Part of a small language model's weights: MLP 960 tanh GELU, a variant of Adam for these matrices.
Each number is 500 + 50 x the weight over its row's rms, rounded and kept within 0 to 999. Layers, rows and columns count from 0. Numbers have three digits each. The size before them is the row's rms in percent of the matrix's.

# layer 7 attention output, 192x192, rms 0.0555, rows 34-67, columns 0-191
079:531456502442495536539446517523566544472475415429523518541410519484603520495531430471533478583462449535478497442526475473506517432587474447494531475555474504558573476466539538461419503476529517455451498455537548510606581472550552488454551568536524540521506533564527566425506448377455475452513560448590547480495515493483495403568472583532490575449420486523488498508537553439468499552554463542528606583516389472629521536447575550432539481453562544525472530569546566572361567485518458471561492476490476489428511504542555474559458468422542444468470506441406524518413590515461452440
090:525513453548555483498560477448522499475580545593412459416506441492438616455526470442507569554567576477480576461514430492552499536459511510429504433576530471447520420549479504589513460502562417455446536512502527506426528480500583533531430471547493437544492476446485472478507460507513440461530444479420519516495552481453410480610500496544435397422542448517493520487526445486561513497479472452435573557471565546505480523459496565431540499642477491542475577503488548526567510519356493525410402532592586494499604447546546400451537485448502547509476556482442508495596469539482471570
099:495420504369494509453546507446439459493576473407483509520518471517444461449510533551400520468415430505436434437519511429535543496453477539553537553537535490431513530478497487528485529562512541551504516459516429512558463444462475454473399453519454495538490404537459497470458552547514560515485487465462515500548355463575507470511529495563535512539511503500524464503580551564507420512481449502517547504485591479422521524536538422532620472509533448552563635442457386483523575489465511562447611549565400541489459419573633436478484489435484579555495455406482502431538488441501573514
096:465482503552569472427476511453522484500465514551493528476512462548511565518561554477399536519451493501472525529494480489493517631447472553503491498434479494447576531465482517512513540517531519480488494464561452452511598535427519527564492514527502451538519361506435538454565500493498497452495560453491551565570466313423464448608478543514516494377523467556512526640507490403491527471542469517442559455629492502633487539506440460480509532502478562468466529463465496454412550541423409606435445472594499554527501460455540460513417457455477511584437547412423446526467482482500484554
102:378430512564558517547482480436429481504571566589473454606503538481528453529447448467481493524531464464526490466560558464511451446497505592496457513560464508478439452433366503469528485582510497556595486551366452493475521493549447533442397447557593471508543615560574543479473584501466548609462509560446489517457526552531509500462379489420514448454524594438485514515440473434448490574544498533477483573552532465608486427503488471500518431444527550567525500465484465519530475516538473485501459421496482532470428538415410542487517512533499456476576563597536540473510453472419476479
085:530563444494450582521464510457532582367473498427531528572482575528547586427530477445549541462500509552475511466471478484496510469513471457548544442538441594530479461544496513538469475545536453488485451447493595467471533513473534516500511578437496501509493522447546552548490513542544405481419550469473484441522594511521506451480521517510494481490439411489570481451507407697537455465607417480434599509524521482531476525492547515564366440512509536510485476572553466572476443495518541564415436388540453514431559494577570471559482465551576536539580519596529513530601542501492485562
087:540506563484401426460391604457484584452462484466626549620479496482521483481522502556486463446459518488454365480459524503400521488543483467482492487424569573555488610543549505512479510480421496507510464443528486504537499412520512432538450407540472521473412447445440405494465466451514511479508487547460408446532452550606491483521451399486502500593387522497553494452583560513541593505536524464480445591501534476434450497474571541533468466484403453528533431505507481506558498443526480430490537519420516519434466594537472509515519450493504533497643541554470480499564501491539436461
101:497576552452489570538380572477439519505439507497501613588491562500490498601546394539521488567488438514476459523489487555473469483537516516586482434556543608504442511511391557568426525562458462510525415489523461510465518516458441460604596473452496577500440471411473466511436565542467539452393481526540458571494503476576527533454418446450462454480475506516497486520567399584420395479448514537478475538552472455533509402561505518567471471411526397486504423463540436489576419521516470563412508451453500536504533465531464529485457514525498552428577562503558509485543510535518445537
094:402545555482470487444566541491433395561542531491477463462508478522447511521466501531374525483531457487563484484520488483531462505494539526525570546489484510456491474440526478487478570519549509444477527427498568449602443506456508517457450491505523552498599567461375494463530465528522496347468406525502487522560465594499502510400671503576562522588495500532536506498525552407403535535524445544492482480531489466423529476502471428532453439481485491576518465591511523528526533541549505507528632471496436421452396474447577427442503565524454456632519441524452533452450547554545505466
111:438453486438445507450584522519536466434497405463500489504436502491536540449527404508571423526477471481529498500470509478509437507468478477613490503438552559505578388476501476498459557530533501575549453429433569510489525508493433532497452485508481512476446596447493524555485500468593424526563515564518583459515488549521544554455579499473588533505495502442503528548454558450457538570538475586375542452496551448444547504404483517468398446550428607514467428545495534494443514574590573494511522383588494434446460532517463486584562528555488439553557482580498442439447547569576406513
094:550579520507533455564487432531580470550528563491453544467457443431519520461448493467490556534563478509460563418573467460534495484561438464491479469478535467448568427476512417519464502462514538576506546545479472531458520553610560533417456488514488509528516571442510452464532514496514442500497510599520409483462545516447430468504514531537547548460572441440419515486451445401475469572430530549379437465517485636548511474472440551557469598399488501518447479479486485535485438483520440526601465460536443547486424533393463543520495525568501435578502459509460409480393570639492460414
088:498456525414470513544480518479538488470453524458469467525544562484410395542537502573422472472572580450521475334508547537529536436535547509489607521525449538466468565445541487513565446513417561440482339458493516497500562486484559540478462460489473557481435497365507506439524413445486469483458532482535399526461501574479561528431481517498579578495485460476472466480458596497461431552523504580491470479416511482456537485493596577581497478433513435461455466516484572501510463498490516465508640456441483469495373507551486462542498448568575442443493521448532463455475516607522505455
076:523483607422414449530550498563513555442455546554423474581523535558497450498500459418431449448490528549460539415544492493483482468438459434559508464523466597547459499539426474471535417535448547531584424456512465440413467454488490512579506496489514380507546497532509460498447544538466466576521537519478516522458448443524501464427473482418496613457556509443560558551572566456482434448601510500485523540544521560545573578474570537478512413470554461496445502510523577547464515511602539481464540522503546555579414563535469623606521495504576568463497508571454512489535515614441448521
096:541439539558552521477491501471526525557505423538509432506416508525495467504533459555562476485472558441564443632461482488489590522549501541464533566510552506452587574556490568492540491399507414459481504470586424493451632492482483505509570486536510516461529514460539550513559522575474587452557453489506482573482504471544568436432485521539530506515450540637615555560557501535385493460461402534484492480551526409540531476542584517565493468548439467568607435539489521491486531493496474601532539463576485377449541531473595423484518486487480427558582503488530464504511520443507422577
090:421485432476430439467633496544445463429451438463444406422518467464417549488445510418491487397476517428490498495506388474517523567528381460537420576596494558428462565467539465478530559527483560566446604500618459417519479506570438487496428361547464584533539425532454384506543559546499575501466418491506546419523511511447538478454579488509487539546498492489522465469517462484502463514445540521495525427452554493478567539509502467471521432525483512521475532525480476405562507529465518510473565502498408501486468521471583526498465505485543418524484361464508448470449459487467494479
087:557551436478496469524506487539497471542469466432479500507573535421425541532498494548464497505444468511470485504435466473485503510536517492561547517439508576425537541520449470487458600507550426458543581556495466523472571616528477501499595520594418603520484577404425512498578461500515470443549442549478492500461563491482436498407478382535502549472522459526440453450465462489567507452473528422483494513366431509477465613503495521564492511580498408528516539500512600461551482562418586463449433620478607465428469432497452480481482613492474535516439501496362570524478534526538531492
082:388430460441529531473565485421519464520488463558500479447581571425442536474621494539427450504518464528467510525514558453438563461426519461532480570504437541411482446472434471382549542468538523573530424496485474508452513531548440516549504555485550523451465482495516445484502533434474499475466651502412620496528490517577445503535498487481446401472495447505543429418514449460543471460453468510479565569524585410481497629471444409449571528516562461458478539503528540540497480481439495423494534529465525476533470517550637420413463487504488519523429521539432610488515520576510554524
090:519457460564490516483611499548499492475471503588481441524525548473480504544454515477563421476470551492551535552528511529441492507507444487503504474465504524545530483550486546483563574525476484439492514492512485509444504434470499507574505403469482493480523524419508476427520519443525501507495477533448566505415487410525519493507477490357437569514462487474600494535575405452483506523521490541477547429509509488602530459348549495442520507510394592496493438380478471513496514527529468522524495487419426516432545523429470553545488423411504395549591547423415349479508475535473293546
086:449525452456426470474461585505546532523488540532443527557472522512532506482490466561453556643572425457437474451485494524489446513529612507593528504527433574456502457419502558429530444422485465531434419483439488429480516470552462484523551615437508521473420477478512488541562528421484491460435479475399501381498563458515516451527501518582522503498419456474382515471489441575559456599533487479492481553495490547570402426512466558532408579522478535597467488501594519477443469438438414505437445486500466497405610493473538508564435465470480446522496527489428507454531479429533437487
112:454507525505546581502445560495574451484498408543560529520511392457508450533468399633452433524486538460439505482477503572483574543465615502462578469478447543473581535472507552431433547440454501568425399422466486425499429490579547524521488478588503497468512546457441509453626519445492432475495484575474432497495423474483476477444459460561494522487469579414399495491484503487516465495588476494435492422411559491460571615508527509508533502520488516583554543493495510571635462523473441493487524554410416490520548429480601489545518523515538482558514518518452571449487505574484463474
089:448413427427421465466454462567491515436479564480443509421651479468532464529507596499587503550579534534473496436561551492484519459515530493467465514457496451493449563559597427520500532441453502542518554499538534561522482573579562489453508494501473560488461404572495437521479439445494517509465533457437562501556501505485516547511535511463456453507485507523516493433435380559495503436487566426585517512451513414417480493524448367525484488423491542429439556486474358512503476470592497472430437437557466602471518583430475478428422450509484484491507486503487477514582453401461586450
101:461612489452456434525488484549490448566530486490520503500470572541621474519573503504552501511470464499515482559537537552544407503431512496520376526420521489447484546600551410566458522492464463542491441458550495511504486610488509479477545446513498549492399512468405411534476442538563502516558405582520322540434608513523476542382451473456532425549549461525528459491508469526536467517552517496425449571475497573474488454520537571539468584397558527383545445527501449507542496549512471534546519493545517479399488477532446516495499471528583416535511546534549414523495488461416477544
087:540485544477407535578535490491572525402504469440583614579469495526627476490539412487386484564539530486499475457454520476449470479486494499468533517487445606560456580428549446500479551574462551590536380471417459468508536466492560419550511518481522551510439462458520552472481434524528476490492528409460629501539455436433517416441488498468502558494462536504495467422492520428528515522466553491482400530390437502485521581535551439493557455577460527515485542461466565548495461504540513538440516443540540545494467404399495499506428404504529487579423494412403539478516505491538522456
102:549426491549455522450546498470527442422499510408489530540499495480527494510523574489471462500483454556530467539466560427528450395532459625555468540524561501504476436497520434490476575555571481418530452488480509533562466472443521428503463559530504524532517453505485574554457466568490527521466558402476562510478527492502525462465523530626523496457449510435489454408405518455623467611453526520514471639403374541435541513519479545480519495521599531587455533498469557616497402474502494462499431527456516463489474404514499446458408501460547518504388450423501621462523490521506566497
099:570461527462574425609487579493458510514503561477482475536464409487478411528538498491412497478495500433430502481530478437532478539608389515422545466528493565539464513456359549528436494469469511472565488537451486494612466549504479482524420491453475456553553499481468499367622545462471492461446512502493513420488547488462472488552537533577436527486461425522517547541484462468499621418497495490539522446538501470446522576478486534502619390565407428527506584532436470490417579466509412542470503558361492537476519477462539506443426515548466552511476421454529498477526451480497557535
129:496593521515438524489534477577458439485571414477472524421525491569439494547505527501617528405499516445533521480467440609546514613474475535461504451617509501436481606594550507629441514508415436501520574538573569472509496560439525524438432393555425518490541476492481436547544425606645492494554474466525461553527412452529416532512549528573557556511520541559591519537607508561525534439500502413583409484543519487487469423547548520487542507489504540519547499485484435478475510504480443495455525534518514519586493510545528436550539499456559500501507485445465470559515490477474539461
092:517503473552453444486469439453500566527517506441436587561621428541553512363511595558472519456560580515457478465461519411463499500463499530585515464566496527519531517478482455470496473510499586592504523514444489496428522525551573523543428577478455485522455443565501488598491591518443474472480509538519512445487506531492483599426490467512538446458530495509428514546410536512548525576494449473533541454537525508376352407401479462457453452595509539589448569488558507431427508533381546503405516496534510555465523530540476585546501504551402459469502449568474509456428511469512466456
109:555474516509572429461437486484476441551480466461487565498478476444530416494518446588456452485478499505530430533497527530392503454503524534489499482455539537514491418464488508425499577501497453472530492524452504540461473608553547422475600433531480601532422547462460609444534482532559515458492494479536477585480493602615472607420531509403554498576571504562464441423476497517455480544415557474572455545469510594417496468559514474577464549452522396413540511495450604554495424441550505485525492501401595458477434484484456456445463522563501456427451490497534598545532501446523579493
100:517504514554569489528486548559522563493482503515466565496511474520510494502503458497545469489569537359501502474550519579510441494473515546466469470494590402516472539487492505567481412518478555511540494509426425549499509518486564436511435539443455385477509487481562467518545514496537453515567540408512484576524409526525469535606508504524490424556548571502510445380486507586567430409472546450466395609399604569507488486590551501492509617440491451489563575442553439458560463490475524484470549548483520543535596489512532413505500462468625583477405515483510484538544457365490518497
099:473441440445548541514460427404463426461557554502542515602423475448470481537573514604392495599463468529436506537609500426565506478520497544549507637545499580457542398557481551611504570476510483500507465515510452462535489406438404484424533499475554554545485513476482539453473415527483573506491456570430527529420544548668577480473433437428497459530619538500485498438458556490524535546487516538526471573537522508481516508510431443578556447543467460493532513419489503508494472511533474527528509483485546501393408535495470471429538513497508523501499540507549550447583472458523550518
088:498530547481454642383524488552503447529453389450520531519458554527483506505442472447623477520463460521522444537495486510508527425560567495554546426441491469521529515483475439507456357435483474418489497450513508514475447472431603519537610546466559560508564568426463551505491480574464519316534474437549449486492496560429538408512494510536533465527438495567447540512477488467434451523579466511470541579461463381475508463531541553491433473526451452548538487595514497523517538510477601592459452462558536520523572471508483514534552496535478467440563456558477492521461473532479437607
076:460564438528405423472460426510591456429526569465485550593579470503483458485479642543474595518539519505489443456493453463491443375522440471619539567432498578513530505472462506443470538457395480577487510487497504428501403395472612487603497408449479510615467577429379549509468494481468486433503481538483459447514512533508521545458522497525583449485491493504461532522532554526557504535494578517382493434475468516401449440544478512488463522547437497517482477524472504519524495525456588550490481475443581501457435496580458477426537470517439542528525412508470497457562504502521519575
116:484523428521431559503499502524554489465535469504501548390487458419457500626439464535571500544522475536473540545499528517454541429572512464525422484554537409494461423527590495525408548426516478491459516533493555568534350422497487494456564515492475556432604468483465435513465581551519445461480505547503489511535567509459532490479548534492587486465482490479515575500538445505450509548503513527469549405584497383403475355487347444439458455541440577509478432544536415461522532543574540498494503521519453478546421468540428535481571507542443555557510447557483438477468573526565515521
086:551537525478529515469542517553494494435396431446478403589516471495497584521569500452487507593567516479552511502451510562561477503572499495590485489481535505496493582560546511489511452481497504478586431506575531443500548547417501510534477438491447596538548525506524422565509495476373477515550512474541588571475434522544544564479585460522453561492505562436516492496423571537474468497430534517477436415446370463491512539541509501560539490467593513655456407517498415491522447532632589450468534550497456500516526481522552557539427529385503506469503460512517446438389484489583555488